From a checkpoint of a small transformer trained on Wikipedia.
Architecture: LayerNorm before each block, no biases in attention or MLP, untied embeddings.
Training: a variant of Muon for these matrices, 7309 steps.
Each number is 128 + 24 x the weight over its row's rms, rounded and kept within 0 to 255. Layers, rows and columns count from 0. Numbers have three digits each. The size before them is the row's rms in percent of the matrix's.

# v: layer 6 attention value, 256x256, rms 0.111, rows 157-181, columns 128-255
# o: layer 6 attention output (transposed), 256x256, rms 0.093, rows 157-180, columns 128-255
v157 111:088105139174094141155106104156149072131109149172143111099140097137128146144174131139139151060166152146111115106130114106119118119141126131152100082130151147122105119140175106130136125098131110119088173078140136154101130125130099135144130121115127146125155138175153115113077168117121122114173178153140127130170139151102120172106140120121152129169144101120094168150153105111088122105117
o157 113:112139180140105091173132149136107091088143135119080121144115133068111105146095108142126088138112132129135121108138110094139122162171100120113120128165128111137091151139131122124143093140133119097127155143114119150142103098127135158120136123129141085142120111100167157112131136137120158139116132180141123142118139137176115130160140145149123087176149110203119116137130134162111135087146
v158 098:134129113121114135128095132117108131149111147120111097120120163106123111146123083126085099131136144086074131107149104140144180141150135144125132181123155085136142129132122123194164088108154138173129116130134126150114100132147099144067128120154134115138119108126124144135195099118104127109170184135068132154091135084108110098150144119141118157128161156122155171103162138148070107104116
o158 108:109120097131171180133145126133124100110136113138095123132118103166135138108130175049127110106128112164148157138127078142153109125103131148115142110075148144111091092139142127156102127172120074143128141152115146170074125176122137129141134126111094113148127171143132169114146129124156125110107102129155146077168127115110144127107143127106144096158130145149120173109112120155145107098123
v159 114:123128123090164144147135076150127117159136135129122160101088168139145117106128168101154112117139104131107122132109088074144110100128097123138115159171087064200134125114143104113137104127154124128097127108142150131111158142179104116133103107157163132108149114127104155110083141131150153137166153123137101150127132123128133169119171109155114162169128117129098183140142142082153121130163
o159 117:137160137129095080143147128132164145079145156118106089088148093111117081157123149148128099156119159121141137151147130169130130118118164123146135129091141113130093134129100146121132152146153132089158147128171124141088087126133171128125080117134111098136150160134128163090108142136114154175167120100124152159111099138126120096125151096117100098164129130159118125147128128161136153109100
v160 097:118151168111082109144157111070144107164108105095110109096109138128152180127144142110160119123132165135112149130137128088118127199165137168099119092123171152140121093135116109076099130122108133144167102109131135140128091167103125098129151147123112098134091128085166119131101087133110108115124139146096145123138144144113115129160162100142128147156145108119159119101134156085162151102131
o160 107:107144104145106117124119135113114152120169112124119148131086135138146144158115124118131146099125165115097133090136122172174119108087136120123105100096114126094143119183107119118153088144127119106102151123156115095156102107166114065122131103124119077120180117109156128117150095119130096136151119169106109121134123141130154171114117108137138134160140099146129114172131109167123114157166
v161 099:125108132126098141153149139110124121144129147165163133120158100127144126130083117158110150163113086118112155095109131119116125120135143106160171136141143143151124150128110109090152102142172082151060153150094106140091164121153104150126121150146137132141162126144111116150143092126137148182121124118123086169163147122101122086145139171145126111168126134117109121152134129140167139102153
o161 103:112110184128129136172123106128140157175181134120121124119178102163102124109122086159142110081144132121110123154124122157107093139145146116100167146153143074111122123178107091133160177087115134129142122166111135106123130134083104133113188130139151134105073178152129171155127124114119139187120123181152117090101141072099143101130159154145107112187126106144134142110172111114090100131113
v162 095:117079120115109114147163148114118186115150117108126124125134145166143091128124123141162161154139134130135159120156157109101170122126137128145080145115143148146085132136097127143127094086166167088142104122133119155157119119111158122171084100081126107161134116122120139137128164105133131125107153108099095126115087133159162155123116141158100140107150122115168104150133141092120109133132
o162 103:121166101114121168135137158114134155123140076150130164149112136126140164163158097091129147138167122135109104125118108134160116104147134093140157072144080134109156129114125147161128126132066125152172137168131078120092120093126116113116127126106148188129128092119139139151120121096144139130126116110165155095131121130118154113078108120140131087093139133119077064101131089114115099116128
v163 109:119139143074098066114148125073113129139101116161119132177105147126116106161183107066088095157161132119138175158096168134138130108121094132133094166140150170137120109121141100101163129171107155141149148132150099171147105126123133109060110152157148153101143149128091129148154106100111128132122152144152102126132125145112140117118133127176114128142164136140142116155128106117091123151097
o163 106:089081114145132137171103094116133160146109136067117127127124140155185143151087109083147126108165100133092089111127078101113149190095137130109136116080127106136118111128095136149082074108127180097135143188103130111100116144138135136117164125158144121112109159135175118157159092118163128162123114092146118131127150091122121121119125098110146106140130142133128139147150115132133154139141
v164 095:136147132113099152129117110153127126111130119130137123091110138082125126136136149076133150116167132139135112144155096135128130079155141145119154153143118114132123116099143064123166161143155119129154125084116143150117159154096092113091155162117137094155125150151164129130105124151094122157138095131171111119106123142101106150122148073151142101144087148110132097140093063148114134149141
o164 097:105137093130105111170132130133126105122097112105121084097155112116155102107112157124121126106117118127162101134105109141119105106125136149116098152190124166131112084180090084152142088100131143124127130141132101121088115075114125139147131133149134114122131093166162156134136119132142187123113156147089125134131132143101104146171158126114079161117145098083112146132129114147137156130103
v165 101:130071133106151117136159129140135122124119126049105065102133133149117148116144100166132134120128078133160194123101142117150102185123162113105135134117148097119138134158153086111113125167113118124110169186133145148120166149151076151116122154096151135104145103095124138134166144116135132113112125117128117115132128111154151125137159109172148133142119147131140091148130135114097108118115
o165 110:157119105135116116130144080152183133153168126126141141142124105071146166154113110150120141120131143123116117180096183103110139114116107188104126099089129107104119113112120136150091136103120122137154104104158118128124063138104135109137156165124142133131134111120131137140148092139075094144125131131151178167144126097134117083155118148108147140143174108117139095122099131105110134135111
v166 101:121097140162182160121112112061133144125112110160137171112077079113128157128133103128129083096140146140120134129146121128137100134137162110142149111104150144133095085104149107150148145119094072123148096094143162112140108120131135129136157162112093089092146125081166145151100115149172142137143111143129134087140097140124133090145127140136096120144179132139151114102140149140155123106104
o166 104:116127105148113158110144138168153137157170151136142112159126138148116127109142143094128128134116103144136153074122124097105141096125133140127126105110114160161152153139110095135135128127130143101127096094109088134160173113141173144125132096106127149135109129162099119120165151110133087113132160089136099149102114148142153181106157109116159112119136138141115098136090109128115111108163
v167 096:114106127095110094112094148124088105126142133132167117092052136160109109112118168146143134078143153123118157087151125131128142145078148162134143095114124094136116168117162144126114132130136129135062137128150090107137094150120124145162127170132139113133155137145111113127124120071122158147121142100130130135104110119139108144106145150143098132131173169165107129154136140153156169152138
o167 100:127145137107136103135145154132105144168126116130082092126131125092120144120118112137114123198140137155125155132118116143122120158118121136139159123115123090147142122141110166106205153164105144099073136158110106146131113102116122128092144122144082129148133109105106124139111132103107157118136133111126166108115177145085133100120144126132105111187174102135097122112104130142167161178118
v168 098:108128122115072104115116129138179113187121132138115112130188127160099130154152151139140174099154149158122116134116131136097155107102145157148136134153099162130108130087137076129146140115124174121135103148088056101148156153130105155165156129132101121109135139118092102140106112075099154073080115138154115089102149122122132108104158147131115148153120164153109104154109148139138086149126
o168 105:141101164126130081127097127125113130087091085129127103153118134150119109138098130144141134146120157167122089090110098162122130149094067113061134113160100132122130101116128150092165120150113128089123178118173118132116099142063098135138143139127145145173189109131136105140114110177105142154113122152099078159130147153106102151111093109148145121082154122141136102097133147104151110111107
v169 104:140071113144138118114149142162091108138118130115140125079185123130125110095101103090136092177092149144144157145140117155128132136141161129103129131117149093112152143155116147171144146157145149175131124082093152163159122113079089103120182109101118178105109153124179155099117137127150117156150097141116127173114139058159121147157128116138149146096110130144118119111121110106117119128124
o169 110:101154106132118154100135117135134119120150156151124142167139156111134125134087085139134128154096131085138135107110168105125124152134117154176147156102127113138128155159131083135114130104154082157108144127082155148124070070159154101121109123139104091148107111155089112121178145144104070106131126108121146119168133153116108116083153138124108163179146119089150130102139106143144106123149
v170 106:115099158138166119133163147105136097107137086099108136120115104122103114095126160107124123119138105118114147082121152116124117128145107125116105106167108089156121103141172132146132125145148142116156140109088135157138095098119152084220117081140101143147129116106139152115129086153129095151120093146117161125095110125145171133133129106117140168184135152111109098111120116121101139087129
o170 110:132160130190119094108132158106156094125104135124124145121138142123128146155122112091173136141126140129143120161160125144158081125108110133115129149128104113152100136134127122136144147142151129106123084149165134120121102141103142139113165114143121136113136106146085111164098139124130127080166141130153111138119109179118101122109148089155115143162094104104112114140124134194194126159126
v171 100:128132162112140123099137149124120168144116095078126153163119126162109145111121118143161170100144188110172122141142140097126094130152164095128148095120126148143162104104175130119139152133128162132126118101117110111127142141156116109149101110097114162105142139086133140120141156163130123111130134133111121137089109161074155124120131148140132080107125091086110123126145106174156140135106
o171 103:112151099122099153107110128118059133148124112119149146107120142139122173114129101106157138093130113131123164140137129109140155104146110182146164143170121126135112109122130140071097151125107106154098097127160136081127101156169171126153139104118115140124122153147089101115137097160169127129116111135130174131119133118152117125168133136106138109078124122156145118106105128161091120114141
v172 102:206106149157132121086073171137135112098109123143098138166087119148146153154102116084153147111100102132167134149100078125101154104105100135135134115162094151139111147169127116161112128146089174153107141088163137141130145132130107117157139148152120104101164119121136129097126114122097138087160138130100132145119160098132123139131099150104146121096120125131106171130092105122176141158134
o172 104:090115145097137130120128136134066134102162174135140153116147119109103092143170108117131137094152115113146157153122142131150136168161100089131147134088128129107146101115098117104146120155135146070088131088085100151151103136115174135134115099151115162122140124114141128111106094083151115132122143088108105143158120165169154142169190136145117144093140120164132182139144117135109177134132
v173 110:120131123162158121126148167125121160103127115149125132108171147122150126133104148133096132122135154153130112149085110092121157140152089140120121091094128130138151134138092112122098146142138107088095147135101146102181090127140131132141184176129144147134149126166130138125150137163150136113127128108156148109119107066089132083119110113110180117127075102115101168095109076108127082129142
o173 117:142168101095106128159125136121126108108135151121124120122143110103137088121163120140125132149120078117103119113121188104122113141164131060138080129140127112115164138144141162137117137067123124099148150152176108123082149109108108115130138142146122115156143180159145099139119167094123127107106107143096111138121109160127157154160104138114136122163132120151113115134096137102144120133152
v174 099:121128121165095141126140139137085140154150100124185086136136089141122130143139143115157127162144122132159060171095143127142140123111107147142154150104176123105147154120139163106147149164116167100134154137092133157120084138113151121093067135128102092129145124144126151129141096143131133127137157102148113129074090099120166130137111103119137163150130139120144097174143109162109103103089
o174 100:143130122103157132093137111123172130150128121117102171142108166070160134124118135167161158128162132121120141136124104141110139141131151110125133081113145084149155122127126112138106122097099130153181141166128120123123146157102142131147109173132112135093116098081134114078106135108149140119121146115142114142146167171131101194166084139116092098095108153116159136113083142104093128135151
v175 100:115107111130114120123170114160170126117110156099122118102119123134124126082139083137084135090088166158145125132098147103156136176113105137134115164185111132155151117149139132118105139112128091106150098121129112156174117142074106112136103125118141102111091182101116104120116124132184118147113144087114147089090114168145160161116148100125121098190142138179117096131128124162090104121114
o175 100:160104168123111102117164133115128148129108111149138145154145139149125111125161156169134125140108111143156141112101111146121091104115153173158096104142095173115157095107094162089085114117110114132130147107130119096114104082166126138127159161141083171147126153103127128157172153114105128091128111113140145125144118125119112115127114114102142138158127140134153135164108154150138145097135
v176 103:142110080089106108130104099111110125129144153107135108098103151140160143133130097124115106154123110096111162130119129124106150155114150114120124156133158162113104085086155091068144154123122181154117132145128104128122128119141157080106107115131112130091135120120160097130127149185098107139130151126108167142129121107178135115177075140150110144136116127098125131160099128122111122123131
o176 104:128099126118143153100118098100140127150077094104137111129123119089154117112096130121106127108140122148129117097132130108081099118137147145120100090137154072119139140111107161111125119110113121124149104148162140139131112165151086133134108138152151150119128088117120113112107120150134163105127098209132134139178148082096099094116191113114152145135137101128084155130168123098085141145142
v177 100:148122097135108087126133113113087131138136126098119127119130095153130123088091138079067170110142094113131124145118172096112110135131145133151139142103167119124129065107112130101120123148105143126146143131166116141152139141162106141144151108171161147120164106142154132140118089144139123099085160118110103066140121092136146149150169119155128119127173096184085133145118109109108142130123
o177 105:118170159148128105147117179145160129142125113071126083107127159106141125141147098137192107122161105129155128107134125129099129116135127154122149130111139103108082138168115117135129114135111093120148102172109099121133121107086109116118105104150128124144090102129142129186104149163095139137112126106145152145174139148149121111144131080121142065158103102113147151130133110148128097161125
v178 099:152121125115106133143143205146145157132149132134099097133141153155096146129147115125111110144149122134123067144094116067121134118115109163127148153169145156114123133105149130115112163112095157171127157198120127120169116132128111105104109125084123163091073149128124151133141093128124153133159191106174126117112128119094137114106125129148145127142150094110083127125160113159178115119125
o178 103:120181115117110122123119082137110105143139109107159164141123107103195133142123128104157106132130135117111138138153114139125099103106138161102135139097142135113167137149127138140127110116116144107148153119140123087046140174105147117104106136161134135131102161116151116106114114138131180143148114121145083145145168138147077156119135134148139143152144154135143136124134144139086092194130
v179 095:103157112109117154132153103139178108109155119110110101176154119123117160107091129117138154146173148160119137129121111108121141109124135131110086091169142107106173127122086131115156154126121174097140101132099059130097166141108123139120116168129134106112150159087112139114139138132124139164115116131128141190150142149128133139149143143128166130163153151123084152128101127087136094134143
o179 097:132082125156113108090107120085128160135105146141151125116116156125095142145136148123134153098118161145123166136140133171137129170146141132147121144143112156117143095147137099140112085101107153072124096084133104141137122124096090175143175137164154132144114122151144130168140087118123136098132122162121111091110118103112093147104129115140123104124133100089167124120172123126141125109116
v180 092:098095104149133138128131166088164161126126102117151135132129095137127117146116120149120126100165155073193158123103086136088124104136121109135135188115122133118112148140157132118159135124144161135130125120160062145103141179119113166099135134148123157105158135162134118184110139112155127129109110171118138149180129134122114089123057141107128096163105131098159120127138116158153127082104
o180 097:152104118168132182138140090108086187123135120111106155169128145132099133112103133143155156161158073155105137128124157090130124140177161137123149111125119090169142120096138105155154116124145153119135078122099114071151138104085134121136160124161128134174157089149123137104108152140124125122120155175140143121113139123134091139099120131113137130134156151165094154124116146094081116136145
v181 095:066113141102137134136098183137114103116153138108149144154117108118089157130132110102070150127168169128095091149128111144096102139116099149111127115158144127156159136087099132155097136139118148098141148124102152151092135091114095135121085112131100085144152090120119157096121170115157089153173148122139108110127140109135114120135133092181112135145114151144107156111157111153060129126118